python train.py --norm="rmsnorm" --rope_base=1020.0 --rope_fraction=0.5 --init="normal" --optimizer="ademamix" --seq_len=512
Each number is 50 + 12 x the weight over its row's rms, rounded and kept within 0 to 99. Layers, rows and columns count from 0. The size before them is the row's rms in percent of the matrix's.

# layer 2 attention query, 192x96, rms 0.194, rows 0-40, columns 0-47
131:72 65 42 67 64 64 39 46 52 22 36 51 48 53 56 45 58 44 34 42 63 60 52 51 29 53 51 70 56 44 48 28 63 64 49 48 53 70 77 62 51 68 64 39 54 54 50 55
076:53 60 37 55 39 52 21 46 44 53 57 55 53 44 70 65 60 25 49 43 55 58 66 52 49 24 43 53 72 52 45 51 77 54 78 67 26 78 40 56 47 47 47 52 49 39 63 51
136:38 30 55 37 42 35 71 52 45 52 58 50 52 52 40 49 43 62 67 61 40 45 44 46 72 59 47 27 40 46 47 63 20 37 39 40 60 34 40 38 61 38 55 60 62 59 53 41
074:63 66 50 59 70 57 44 45 60 39 36 38 52 49 53 48 50 51 44 49 49 53 43 51 38 38 48 72 55 72 53 34 40 62 63 55 43 47 58 59 30 62 29 44 48 48 48 62
105:57 64 46 55 58 60 42 42 63 43 42 49 43 47 58 51 64 45 45 46 55 62 54 40 28 27 51 65 63 69 58 26 69 59 64 59 28 68 63 69 29 59 32 38 48 34 31 54
113:57 45 47 57 49 63 36 47 61 33 46 60 48 36 65 44 65 41 35 37 45 63 29 59 38 35 44 53 63 52 55 30 71 43 55 63 24 79 51 62 43 51 42 42 50 40 18 56
088:34 30 20 54 55 58 44 45 43 56 58 41 60 82 51 45 39 32 68 63 47 55 40 47 72 52 64 49 67 65 32 68 64 77 66 37 61 51 46 35 35 35 50 50 54 42 63 35
090:26 45 59 55 51 61 54 32 43 47 44 22 23 53 56 45 48 54 28 45 36 23 54 61 48 48 55 32 47 50 45 69 72 49 46 43 58 41 81 68 56 66 81 53 38 71 38 45
113:60 57 46 47 68 60 60 58 55 45 42 36 50 61 38 34 53 63 39 52 55 61 38 44 32 60 54 68 56 46 56 35 41 70 34 41 66 46 66 50 31 59 55 35 58 55 29 56
156:64 64 43 59 66 61 37 52 50 39 44 50 44 52 60 46 55 35 32 44 63 62 44 57 28 47 52 78 53 48 51 32 62 64 52 55 52 58 66 62 37 59 50 37 41 39 44 63
086:40 35 47 41 34 28 56 54 40 63 57 53 57 66 50 53 46 42 67 57 39 45 58 48 72 48 43 30 48 46 58 64 53 43 55 51 48 51 29 32 53 34 52 67 54 54 64 40
155:42 39 59 38 33 25 62 53 49 56 53 49 60 56 40 45 49 61 68 65 40 36 53 46 73 55 41 30 34 45 47 66 24 30 42 43 68 44 46 40 57 36 52 62 64 64 59 40
139:31 35 65 34 44 35 67 56 41 52 59 47 42 38 35 51 46 56 62 59 37 37 48 46 68 61 52 30 39 41 43 66 32 33 41 28 63 42 44 44 62 33 64 56 66 62 52 40
173:61 61 55 71 76 72 39 49 51 45 41 41 47 37 57 38 47 31 40 47 55 57 53 52 30 33 60 67 55 60 48 38 59 68 61 55 48 60 62 70 37 61 44 32 36 42 45 60
094:61 52 57 46 50 38 42 40 66 58 53 51 76 59 54 40 61 36 54 45 47 52 60 38 52 37 48 47 43 47 60 49 42 43 57 25 64 56 19 69 55 42 54 56 59 42 77 24
095:65 42 51 40 53 38 52 63 58 54 62 60 50 69 51 44 64 70 70 56 52 66 52 33 48 31 30 43 50 64 62 32 64 30 50 62 43 62 34 54 42 56 09 65 46 42 33 37
085:58 63 67 58 51 19 40 45 65 37 28 46 55 60 32 52 47 44 53 34 48 42 62 50 43 41 65 55 63 52 35 66 50 52 47 46 45 29 36 49 47 33 41 31 71 37 54 63
082:28 45 60 48 39 63 50 29 32 55 52 39 67 67 65 49 35 61 54 42 60 56 47 52 42 68 46 47 51 39 75 57 59 57 22 82 50 54 36 53 56 55 69 66 35 56 51 56
092:16 39 59 46 51 71 48 41 47 49 66 48 34 63 59 39 50 35 49 49 45 51 55 43 30 60 62 56 53 35 50 58 37 58 39 47 45 44 48 50 39 47 57 77 39 61 56 59
096:52 52 55 38 62 66 35 45 38 61 73 50 65 74 61 38 44 38 45 53 46 50 42 57 52 54 69 55 78 23 57 44 49 64 45 59 48 45 43 31 46 46 66 66 47 48 59 52
083:39 71 63 61 44 53 47 55 48 52 46 63 50 40 45 51 74 46 28 37 60 59 49 73 34 44 46 39 56 64 43 44 61 38 79 46 43 51 36 51 65 55 73 54 56 59 32 57
093:49 68 54 53 52 56 46 41 62 36 30 47 53 42 45 60 51 66 40 30 87 42 48 49 55 45 52 54 39 64 46 63 40 43 55 53 48 47 50 35 68 54 61 44 51 55 50 37
083:52 62 52 47 62 59 52 44 65 62 32 53 53 51 28 40 50 45 62 50 53 57 66 50 32 44 51 61 40 63 64 50 52 48 73 50 46 54 19 48 42 52 29 51 68 32 48 75
102:66 44 38 52 78 53 57 45 41 56 55 56 47 72 59 56 63 56 69 66 39 41 35 41 59 47 35 55 40 61 33 58 28 46 39 52 76 63 36 37 42 56 52 52 36 49 49 28
091:23 44 62 47 73 41 50 56 52 44 33 58 29 42 46 70 72 49 30 35 53 38 52 32 41 40 65 42 77 45 54 54 52 39 49 41 45 38 66 49 50 64 56 57 54 30 41 43
086:52 55 66 58 42 59 47 41 70 57 40 59 47 42 57 59 56 64 44 36 30 47 55 60 49 43 45 56 38 41 59 41 41 25 60 49 32 55 58 69 39 43 25 32 45 55 42 50
099:59 70 53 53 38 61 45 28 41 71 54 44 74 65 50 72 40 56 42 52 64 39 56 69 49 56 62 58 62 46 59 57 30 62 42 66 52 54 40 15 50 61 80 61 56 70 67 54
101:51 56 51 52 41 52 84 43 48 39 48 18 53 61 58 48 71 45 48 44 56 69 44 50 49 41 29 62 43 78 45 38 37 41 51 54 48 55 52 63 57 55 48 44 32 51 40 52
081:47 45 30 41 68 67 41 59 63 37 69 70 48 30 40 69 26 58 46 57 63 39 68 38 42 65 62 32 50 50 53 60 57 57 50 48 43 36 38 52 70 65 62 58 70 37 37 70
082:59 53 53 46 47 54 47 33 55 56 26 36 50 35 44 55 64 51 59 26 42 40 55 55 59 26 55 33 42 60 48 38 46 58 52 54 56 61 53 62 50 56 57 49 62 45 11 46
084:44 41 71 54 44 45 33 41 54 46 43 53 50 51 62 62 69 56 50 39 50 38 74 35 68 22 60 37 66 72 50 68 57 42 65 48 39 66 57 31 23 41 54 45 45 54 45 31
093:52 60 55 54 18 55 39 36 68 52 61 54 77 54 53 33 47 60 48 38 47 30 66 60 71 54 47 44 43 61 60 59 58 48 31 54 52 65 45 52 57 39 57 29 46 63 53 36
080:29 47 42 57 48 49 50 45 58 64 48 77 66 36 55 55 37 36 75 54 26 46 46 53 49 26 48 53 50 54 78 56 41 37 45 60 35 66 27 46 32 38 34 41 56 59 49 38
104:36 33 70 35 37 42 49 54 47 63 54 48 54 58 43 43 42 71 61 37 35 28 60 72 60 47 35 45 34 49 60 51 42 45 38 37 64 57 39 43 51 40 36 65 57 65 54 44
099:61 67 41 60 73 61 39 32 51 40 47 38 49 66 55 46 44 28 40 54 64 61 33 58 39 32 52 66 56 45 54 45 47 67 74 66 45 53 64 60 42 56 59 48 54 40 39 64
102:41 36 50 52 35 35 65 71 45 60 60 55 68 50 56 50 39 60 85 41 61 43 61 49 73 70 41 20 32 50 42 56 49 50 28 43 60 41 53 49 68 46 51 55 57 66 49 52
128:61 57 52 61 60 63 39 33 52 46 49 45 43 50 56 42 61 32 35 41 50 60 37 41 29 31 64 66 73 52 57 27 52 60 76 73 38 71 48 51 32 60 57 35 49 33 40 58
130:35 21 52 41 40 18 64 39 47 55 64 70 58 41 47 46 34 46 64 52 48 41 45 35 66 58 51 28 31 45 52 77 39 49 57 45 52 38 47 40 65 37 76 49 63 54 67 56
096:62 63 71 52 23 54 36 61 55 52 40 44 54 66 54 40 72 58 33 40 49 24 64 45 70 67 51 42 58 43 61 65 54 63 46 54 60 56 51 82 60 34 35 43 33 67 34 36
084:51 48 37 69 75 67 57 54 65 47 34 52 76 47 53 27 32 49 49 35 53 36 32 52 55 31 38 73 45 47 44 43 34 31 51 34 70 44 51 46 35 49 45 27 51 44 44 50
094:54 48 55 49 49 59 55 61 42 61 33 46 44 48 55 54 58 45 58 65 52 53 60 41 36 69 59 56 47 62 41 29 56 35 58 43 47 47 33 28 86 66 56 76 39 60 47 64
# layer 2 attention key, 192x96, rms 0.188, rows 0-39, columns 0-47
086:56 58 39 56 65 70 45 46 77 56 60 49 63 68 54 37 51 55 54 32 34 53 77 67 41 60 62 64 50 48 41 38 55 66 42 53 41 59 53 52 34 58 45 35 45 59 31 53
059:36 52 42 26 59 55 20 60 61 51 76 59 81 49 62 64 49 56 51 50 33 42 69 48 60 51 42 46 52 47 20 61 50 51 35 40 53 59 44 37 53 51 58 59 38 59 41 45
145:37 33 67 40 35 32 49 53 48 59 61 53 44 52 52 52 47 42 48 52 42 33 58 46 71 56 53 26 37 38 44 63 29 36 49 44 61 29 35 42 81 40 59 59 56 61 69 47
072:48 32 85 43 48 45 66 61 32 60 52 41 54 56 35 39 38 49 46 73 65 21 37 35 44 62 44 48 68 55 40 59 38 43 39 42 57 40 45 59 57 35 58 39 63 68 50 50
094:61 68 46 55 61 62 67 45 40 48 33 43 59 57 44 48 68 61 56 57 62 62 43 50 35 24 39 64 74 71 61 34 56 39 62 54 40 64 49 45 32 47 35 38 40 41 25 53
166:57 68 42 62 64 70 49 53 53 43 48 45 40 50 59 42 62 43 44 40 34 59 44 64 31 31 48 57 60 58 48 35 64 62 62 57 27 67 61 64 32 68 28 37 39 29 40 49
092:53 20 54 44 35 53 45 39 37 54 65 52 63 76 49 41 51 62 50 43 42 54 34 42 67 57 56 43 74 66 64 38 59 71 69 44 62 66 50 55 50 38 56 28 58 52 72 50
081:29 46 57 47 42 61 47 51 52 38 55 43 46 55 52 37 35 64 39 28 49 34 30 55 40 73 35 50 50 41 57 53 50 23 45 41 74 42 65 59 50 48 61 58 33 66 57 29
154:63 68 33 59 64 69 65 39 57 40 41 33 38 54 46 42 59 54 51 40 56 71 62 53 33 38 56 64 64 48 54 37 50 66 55 59 42 68 61 65 20 59 50 42 56 40 32 52
165:65 65 34 57 64 67 59 42 46 42 43 49 55 54 51 41 57 57 47 46 55 64 47 54 29 41 51 69 61 59 60 39 56 62 49 56 42 66 58 59 15 53 42 41 48 36 36 53
063:52 36 45 41 37 39 30 61 63 66 63 53 67 55 66 61 48 50 59 42 35 41 53 46 72 61 48 33 38 40 48 52 43 54 51 40 55 42 40 56 69 50 47 59 54 68 65 59
159:33 32 61 37 33 28 43 58 53 58 57 54 59 46 50 55 42 43 53 51 44 37 46 46 73 53 46 32 33 40 50 67 37 34 45 41 56 35 41 38 78 41 64 60 49 67 64 43
152:36 30 55 32 41 32 46 59 50 54 61 51 54 53 49 56 45 47 52 54 46 26 46 43 66 67 49 33 38 44 40 69 41 36 43 43 58 33 42 47 75 31 63 69 64 66 62 47
104:67 57 55 60 65 65 47 51 55 50 45 34 50 22 44 41 34 37 52 59 31 58 41 66 33 51 61 75 52 65 52 33 61 74 57 47 62 59 62 73 37 74 48 36 36 31 58 55
091:49 66 50 55 65 43 38 37 83 58 46 48 54 40 35 59 70 43 59 50 62 59 48 64 64 31 52 60 46 46 49 57 50 64 42 49 31 48 48 65 35 62 57 56 67 31 50 37
091:70 59 49 49 50 67 61 56 45 56 40 84 61 57 45 49 75 60 66 60 54 75 43 42 52 28 43 40 30 55 69 38 47 34 51 54 54 55 35 41 45 42 29 39 37 42 10 47
096:48 65 39 54 41 44 37 37 67 31 37 47 45 63 42 49 47 53 43 46 61 49 41 46 49 47 71 51 66 46 51 61 52 44 56 43 42 54 45 51 50 56 45 05 50 42 60 78
092:48 52 48 42 42 68 45 45 28 63 55 48 53 72 43 51 42 49 58 29 44 50 40 53 61 51 57 26 67 63 62 48 57 46 41 52 49 44 50 58 66 74 61 70 31 36 44 75
091:43 49 67 53 54 70 53 62 31 63 43 65 47 57 38 38 41 21 55 37 51 40 57 64 51 63 48 50 44 53 46 56 47 57 46 50 49 26 29 57 46 38 48 71 40 42 63 47
096:42 58 48 40 57 70 34 64 39 62 54 35 55 62 49 53 53 42 45 28 40 43 41 46 75 47 42 44 53 34 60 42 47 71 30 56 44 48 39 51 49 54 58 49 24 60 40 32
094:38 78 62 48 50 55 42 60 57 19 59 44 67 46 45 58 78 56 39 38 56 44 82 44 32 65 49 51 50 50 42 71 65 45 54 56 66 49 50 62 68 53 50 40 60 49 55 32
089:32 68 26 43 54 55 46 50 62 40 66 44 22 39 44 58 52 66 39 29 82 57 55 73 37 35 62 48 37 57 26 68 55 45 41 56 61 36 50 33 51 62 61 36 54 56 66 43
103:46 67 62 34 55 68 55 45 48 47 37 50 63 70 44 42 32 43 61 74 56 52 53 48 39 41 48 68 53 57 43 62 53 50 58 33 64 39 16 37 46 36 43 59 57 38 31 57
101:85 33 53 57 52 54 60 46 35 57 57 56 48 62 57 44 60 59 63 49 35 43 47 49 46 37 51 61 35 70 53 46 32 38 48 38 73 48 28 56 52 49 63 43 39 66 38 54
094:52 59 46 50 59 47 46 59 54 60 44 47 34 47 69 57 73 45 43 43 54 32 46 31 31 43 43 39 74 62 42 45 47 32 41 61 61 44 52 45 63 42 57 46 47 60 60 28
098:24 58 50 57 50 42 61 72 45 47 45 52 48 48 44 59 48 56 41 79 57 47 61 64 45 53 51 61 38 45 54 68 49 39 52 44 45 40 53 42 38 55 41 47 32 49 51 43
105:63 66 53 50 45 63 31 33 65 59 39 24 83 44 64 58 56 36 48 38 60 58 66 49 64 42 60 56 37 45 52 51 42 64 54 65 56 48 33 28 62 38 64 55 52 72 43 65
102:64 47 58 55 31 54 58 30 45 39 61 55 48 51 49 36 56 47 53 36 52 63 58 71 37 52 42 57 38 70 27 24 33 44 57 56 57 36 25 48 63 49 45 63 46 46 59 66
096:58 53 65 42 55 66 41 51 47 34 69 60 31 27 56 41 52 53 50 78 66 51 71 40 55 46 43 49 54 32 53 55 58 58 59 52 65 60 52 46 59 45 51 55 89 41 54 42
084:39 44 58 44 52 54 35 48 60 57 43 01 38 47 67 50 53 65 59 46 43 30 52 66 29 31 42 46 64 63 57 46 30 48 57 41 65 41 48 44 50 65 55 49 62 62 48 42
092:56 51 53 65 65 48 35 62 65 67 36 23 57 46 62 73 61 47 53 42 52 48 53 47 51 40 65 45 62 72 64 67 55 55 58 61 37 42 56 47 37 34 55 29 57 69 41 41
085:38 39 62 53 50 43 41 45 66 54 39 40 57 44 60 46 47 54 62 44 51 56 45 78 69 61 48 50 53 70 55 50 62 67 61 55 28 49 73 50 48 64 64 43 55 43 65 53
093:47 45 52 46 51 40 60 41 44 49 40 51 51 28 34 40 53 72 65 27 22 53 75 28 44 61 52 34 47 58 61 43 52 41 56 26 50 33 44 43 76 52 51 61 70 61 61 46
090:57 30 70 36 46 39 66 50 40 65 53 47 51 61 48 52 67 61 59 33 28 35 50 36 51 39 54 51 52 58 69 56 38 36 54 41 39 48 28 26 82 40 50 59 35 73 48 54
099:60 68 38 65 69 58 57 56 64 37 26 63 63 40 52 40 45 36 31 53 61 52 40 29 31 40 59 61 57 38 47 51 48 69 53 46 32 52 57 63 48 57 60 33 47 67 44 58
079:18 49 48 49 34 55 60 47 55 48 65 37 31 63 57 71 57 48 61 42 41 50 55 78 58 54 51 31 34 64 60 54 60 48 62 56 68 72 67 42 62 37 61 62 55 44 58 48
115:74 49 41 66 62 48 46 45 42 51 41 42 54 39 58 39 63 40 30 56 43 61 48 40 37 46 51 67 55 51 48 35 46 78 46 56 26 56 60 64 28 64 53 20 51 44 42 49
142:31 33 59 34 36 33 53 46 49 43 72 64 64 51 43 64 31 38 58 48 50 52 50 47 60 69 48 32 43 58 68 64 48 44 58 52 68 49 53 50 74 33 82 64 51 48 71 47
095:69 51 50 32 25 58 40 47 63 45 49 40 41 57 54 33 73 74 41 52 60 27 62 51 67 35 49 46 48 33 56 63 67 51 42 41 51 43 45 60 56 41 25 38 43 43 28 63
098:34 51 57 64 56 45 58 39 39 43 68 55 54 51 24 37 33 39 53 34 41 56 51 42 60 45 54 54 42 25 59 46 46 34 46 40 72 49 49 55 56 51 79 41 69 56 46 41
# layer 2 attention value, 192x96, rms 0.17, rows 0-31, columns 0-47
092:49 45 52 45 70 44 42 55 67 55 43 51 61 42 32 52 57 59 42 41 26 49 77 56 55 51 60 57 46 64 38 52 39 50 55 54 55 65 33 44 51 44 55 42 55 56 44 66
098:52 39 29 58 64 49 51 44 63 68 52 64 77 48 61 53 44 51 40 46 52 42 22 62 49 44 60 54 62 44 47 46 24 55 70 47 40 46 60 45 54 43 78 55 43 30 42 56
102:43 60 64 74 54 60 36 33 71 19 52 75 64 43 57 55 44 36 52 51 53 45 63 52 42 64 30 51 38 16 48 47 81 44 48 63 59 40 34 45 45 60 36 47 61 47 41 32
103:53 57 31 34 61 58 36 39 56 74 42 35 56 57 55 52 63 59 53 40 42 62 57 45 46 59 28 42 72 61 61 27 72 45 59 34 62 75 41 50 50 46 42 29 50 53 48 60
098:39 65 36 64 53 68 61 47 19 53 41 45 55 58 59 42 28 58 61 25 42 61 30 54 54 75 64 33 46 27 33 26 59 47 49 39 35 30 44 36 51 24 51 35 47 48 35 38
096:27 42 52 51 46 55 66 39 71 55 64 58 47 47 45 40 43 63 52 31 53 48 41 47 51 59 70 60 34 56 51 54 61 48 50 60 28 44 43 42 39 74 38 43 50 44 46 39
100:48 44 51 55 49 53 42 70 31 48 52 64 63 46 41 48 55 54 51 32 43 41 63 37 50 47 25 55 71 37 61 25 43 46 26 24 33 62 63 41 44 62 51 50 58 46 36 46
106:60 48 44 41 54 56 52 32 48 50 24 66 56 55 76 52 37 48 36 48 61 62 64 41 37 45 34 60 50 28 56 53 40 49 56 62 71 61 59 49 64 58 71 51 55 64 51 47
094:49 48 44 33 73 54 23 56 62 58 44 32 61 32 73 67 60 29 44 38 53 55 49 75 44 48 59 78 59 44 42 48 62 50 55 64 42 62 35 58 65 51 41 62 38 53 43 62
100:51 56 47 60 46 52 68 16 51 42 45 52 32 48 10 39 49 60 33 36 57 33 50 59 44 45 64 39 59 56 28 56 56 63 61 24 57 49 50 52 47 53 59 58 63 63 56 64
100:33 65 46 29 46 45 42 51 27 54 37 50 36 44 49 39 42 49 45 71 57 50 69 38 60 52 19 33 60 56 50 49 41 42 31 53 55 51 45 67 58 55 59 52 36 54 64 35
097:39 55 38 28 32 23 51 50 14 74 52 62 39 41 40 64 58 77 58 64 48 61 61 57 33 44 25 66 61 50 45 43 53 41 49 42 45 59 40 35 38 44 63 49 51 59 58 47
103:36 34 44 67 46 47 37 56 57 49 56 70 44 55 42 59 57 44 68 49 45 26 83 43 27 66 60 39 55 52 60 45 76 51 49 55 55 65 41 52 57 33 65 55 74 36 73 57
086:55 51 33 57 38 59 16 54 43 37 55 50 63 56 50 62 67 32 49 36 54 57 67 27 45 41 28 55 51 29 53 56 57 82 59 77 42 72 40 41 53 50 57 53 62 45 37 42
102:45 67 65 47 32 39 38 51 48 43 67 27 59 45 77 42 38 30 22 22 40 45 39 58 58 56 51 55 36 57 61 48 57 71 44 50 50 33 60 51 52 49 69 58 63 57 26 51
094:35 40 56 39 51 34 43 60 23 32 66 70 59 46 45 45 32 41 49 36 66 55 64 60 37 63 57 52 47 54 52 65 43 70 40 60 61 50 52 59 48 46 70 56 66 68 55 37
105:46 40 51 72 50 64 61 35 40 45 42 50 30 40 37 42 53 44 52 88 57 46 30 40 40 55 49 45 62 37 52 61 52 42 36 50 50 31 56 48 54 66 48 72 62 57 38 35
100:64 35 57 65 57 45 36 30 53 42 73 44 61 39 69 57 52 54 33 40 35 17 43 63 46 47 41 52 18 40 56 66 41 43 35 52 45 64 70 33 68 51 60 58 53 63 41 70
097:59 58 63 50 62 70 48 46 55 58 41 47 60 41 43 46 60 50 34 34 42 20 45 42 56 51 42 50 31 18 48 49 59 40 34 36 54 64 63 64 46 34 73 51 73 63 58 50
111:58 47 30 56 60 36 41 45 61 77 53 58 49 51 31 59 65 51 90 45 50 59 56 56 48 48 21 64 28 73 50 45 45 28 50 48 58 40 32 61 62 48 40 58 32 42 52 48
103:57 45 31 73 47 56 26 29 46 57 57 58 58 55 48 53 70 39 48 60 53 56 43 59 42 59 55 49 44 34 33 58 31 44 53 55 61 64 56 67 41 40 39 57 29 60 27 41
095:44 62 55 66 65 59 41 57 55 37 59 42 43 43 42 66 32 49 32 55 60 70 42 60 58 51 48 60 55 61 39 36 45 49 51 46 71 64 46 53 75 32 71 35 92 52 55 56
106:44 58 45 62 45 41 59 65 50 53 39 51 35 44 43 46 29 38 69 86 28 44 49 52 50 43 57 44 45 52 76 58 70 46 28 31 73 31 61 47 48 55 75 57 64 65 56 28
094:41 63 40 48 61 76 43 52 49 54 35 69 50 58 42 41 54 62 63 49 46 41 47 47 56 59 54 62 75 74 57 44 76 47 52 42 36 54 43 29 54 66 55 76 46 48 31 46
094:67 42 64 62 52 57 04 53 47 47 48 49 66 36 59 70 58 50 57 63 55 73 51 28 42 60 40 68 52 29 34 53 48 46 50 39 51 73 42 55 59 66 61 51 54 38 60 41
093:52 24 49 49 74 42 27 46 67 60 42 28 50 69 41 65 41 42 42 27 49 45 43 46 47 65 59 57 31 56 69 45 48 63 41 26 45 55 41 33 60 55 43 45 56 42 56 54
104:72 50 49 30 42 51 09 61 50 56 40 50 36 59 60 44 41 35 40 55 58 30 55 44 45 33 42 68 50 67 63 69 86 48 55 43 56 65 57 48 39 47 53 54 58 41 54 57
095:31 34 33 36 43 68 57 61 54 39 48 47 45 49 66 36 66 57 69 58 30 49 62 52 72 46 53 54 55 54 91 55 46 49 52 47 33 54 53 54 32 53 53 61 33 42 41 42
111:28 45 57 58 45 76 48 45 50 36 38 66 68 67 77 35 34 49 70 77 38 57 48 74 43 56 46 54 37 74 55 55 38 40 44 66 69 38 43 58 41 50 53 45 57 48 67 45
108:38 28 45 54 46 39 53 41 43 72 51 61 37 66 51 59 50 62 53 21 24 62 45 38 49 60 51 45 55 58 51 43 58 61 65 72 60 57 40 34 37 55 27 54 42 67 37 64
096:41 31 53 59 37 46 64 73 61 61 68 55 53 50 29 47 45 46 66 70 51 43 24 56 39 53 55 38 63 44 23 52 51 53 63 70 51 39 52 56 59 44 53 45 52 48 59 38
094:57 52 22 57 58 35 65 51 49 58 65 51 42 55 44 52 34 24 71 51 75 31 58 50 53 59 50 57 56 52 83 67 42 43 31 68 38 40 64 43 61 67 31 62 41 47 46 36
# layer 2 attention output (transposed), 192x96, rms 0.175, rows 0-31, columns 0-47
090:44 54 64 39 61 46 52 58 56 51 37 54 65 53 55 70 57 71 32 42 47 55 51 37 65 56 44 42 59 33 47 47 52 74 56 46 50 70 41 44 40 55 47 23 64 66 68 62
100:52 31 26 49 76 44 58 51 57 48 41 53 67 41 48 55 43 52 63 48 45 45 47 65 37 52 77 46 57 42 61 53 38 50 66 37 34 22 45 38 57 47 41 52 56 43 34 59
101:63 60 56 74 52 53 41 41 47 42 57 72 39 55 59 41 47 33 39 51 42 46 49 44 48 73 34 52 24 22 65 45 39 43 40 65 71 41 44 40 40 55 41 28 48 53 36 36
098:60 47 43 49 28 59 23 55 75 53 51 46 46 56 54 62 81 57 64 44 54 60 42 61 38 51 46 23 41 62 43 32 56 45 48 57 63 79 52 60 45 49 48 36 59 64 54 53
087:25 57 61 56 67 68 56 52 35 54 38 58 50 61 61 30 30 60 45 52 42 55 55 43 41 57 66 28 35 44 37 28 39 43 41 36 36 57 65 41 57 50 69 54 53 62 43 27
075:34 36 39 55 78 51 52 58 48 50 37 41 46 56 42 64 46 66 49 51 39 41 62 45 49 73 55 77 34 67 56 57 50 48 33 47 37 37 53 64 60 49 53 54 63 58 57 53
089:74 41 66 37 35 46 38 52 30 41 65 66 58 79 27 54 74 57 53 45 57 36 56 58 51 68 49 47 86 53 54 50 56 25 32 36 45 38 44 43 37 34 53 48 39 53 39 59
089:60 49 46 41 64 65 62 46 60 41 31 60 73 68 72 54 37 52 47 56 57 58 50 45 66 45 55 63 42 57 29 65 40 41 55 51 47 67 39 43 61 47 49 41 73 63 52 65
087:62 67 55 47 35 49 54 51 57 48 47 33 62 46 63 51 65 29 47 46 31 62 30 47 63 52 40 59 45 33 24 59 73 44 53 74 33 67 26 53 44 52 50 14 41 48 45 42
097:54 59 56 47 53 41 56 18 52 61 39 63 54 73 47 43 40 41 26 57 69 37 59 50 38 49 63 39 59 52 59 68 66 72 53 42 44 39 53 56 62 65 55 76 49 50 56 82
092:62 67 56 23 44 34 42 53 34 38 42 41 37 64 32 42 61 50 65 60 49 65 49 46 72 42 45 19 41 69 63 57 39 51 24 61 57 52 52 60 47 60 47 40 63 46 65 36
082:36 53 60 25 30 32 49 51 30 59 54 66 29 40 40 69 74 54 67 51 39 52 54 60 34 39 28 51 57 46 63 29 50 43 33 43 52 65 49 38 64 37 43 44 63 43 36 89
088:55 53 40 53 19 37 45 54 63 55 52 65 38 49 65 56 42 38 70 42 56 55 60 51 30 42 46 56 71 61 40 36 76 51 56 57 43 77 45 57 38 46 31 47 69 34 71 47
092:62 33 57 59 00 56 50 53 48 41 69 31 58 48 56 49 52 46 70 44 46 63 41 36 51 42 32 57 41 34 40 44 61 66 39 73 49 65 61 38 33 59 40 39 50 49 47 64
082:44 58 54 51 52 48 25 42 26 44 69 31 53 68 72 40 37 72 33 44 54 55 49 45 48 44 61 51 46 48 62 54 48 71 61 29 46 33 64 63 58 59 65 50 56 62 28 33
084:51 57 38 42 49 49 52 44 41 48 67 49 75 57 38 60 54 48 62 44 43 66 54 63 52 67 63 54 34 58 58 62 60 55 48 66 57 65 54 75 26 57 59 68 70 63 54 56
102:37 46 57 71 52 70 59 51 55 52 43 56 26 34 56 45 41 51 25 67 53 32 33 45 48 41 51 54 64 54 45 53 45 51 29 40 37 56 53 49 54 63 52 61 51 55 48 49
093:54 48 44 59 49 29 42 31 64 56 59 67 73 29 59 62 42 63 41 37 27 33 40 37 50 35 45 66 46 64 28 78 37 38 55 58 50 58 45 36 39 71 62 45 50 67 48 50
100:44 46 76 48 56 69 47 60 67 66 41 73 73 58 46 43 46 68 50 46 56 24 54 59 59 56 35 35 46 30 64 43 55 27 45 37 55 52 49 44 36 82 49 39 68 60 51 59
074:41 61 49 56 58 31 78 56 69 68 48 56 47 39 45 67 56 37 65 55 41 55 53 45 61 28 39 45 49 64 52 32 70 37 58 32 57 54 45 47 47 52 34 63 45 40 58 57
107:63 59 58 63 44 35 34 47 64 43 46 62 46 57 40 39 55 43 66 52 58 62 59 56 50 61 46 49 34 37 54 62 54 48 51 60 61 63 50 60 35 37 24 47 35 48 17 39
077:49 61 35 56 47 59 34 37 56 33 65 47 55 28 45 58 54 53 42 48 55 57 56 63 65 60 75 64 54 39 49 59 75 56 84 56 62 58 50 63 58 58 43 22 66 38 50 39
110:44 61 42 59 71 52 56 46 51 38 30 53 40 49 38 61 44 52 64 51 33 40 54 58 49 38 52 48 65 51 67 50 63 48 44 44 59 34 46 56 72 62 72 70 51 66 66 49
090:47 65 29 50 52 63 32 50 50 56 44 53 43 44 44 43 62 62 60 56 52 39 39 61 86 57 54 60 75 35 60 29 62 43 51 45 54 32 51 30 71 47 43 58 48 69 48 48
086:80 60 49 64 32 43 47 33 37 43 51 64 68 45 69 58 43 29 52 68 43 59 42 40 43 64 36 63 64 39 38 47 80 54 47 55 46 61 39 61 42 52 60 32 39 50 54 52
088:54 51 51 46 49 26 28 35 56 59 45 48 60 51 62 58 73 48 58 45 56 56 51 42 52 62 43 66 35 58 59 43 33 60 48 44 32 38 25 45 46 44 48 51 71 70 67 51
098:68 50 43 20 23 56 31 61 43 44 61 46 33 53 59 50 61 42 54 53 48 57 42 47 70 63 46 55 40 53 61 48 78 64 54 71 54 64 50 50 37 53 44 57 65 49 51 60
082:38 42 46 35 47 76 48 50 51 42 45 45 39 72 66 42 49 58 63 57 49 33 67 56 68 52 34 57 44 53 61 67 56 59 45 49 43 56 54 44 39 43 61 61 26 41 42 40
088:29 47 51 61 65 66 45 31 42 52 30 55 67 60 51 44 45 77 59 69 40 51 57 62 64 64 57 68 21 50 64 55 27 48 44 56 65 42 30 47 53 42 49 54 64 51 71 34
102:65 44 50 32 27 48 43 37 38 55 35 61 55 66 62 58 58 62 52 33 52 71 55 32 49 50 40 47 41 62 53 58 57 73 64 68 68 81 52 46 34 37 30 46 55 47 40 43
084:27 44 55 46 59 41 59 70 66 52 64 60 31 42 63 58 41 30 72 60 51 40 49 63 37 46 43 52 50 44 35 61 32 43 69 52 49 35 68 60 48 28 55 63 72 47 54 48
095:63 62 30 52 76 23 63 45 48 56 58 32 50 46 44 49 32 29 57 46 66 24 35 59 50 42 48 61 53 32 48 59 26 33 46 69 54 47 72 41 64 49 39 48 45 39 41 33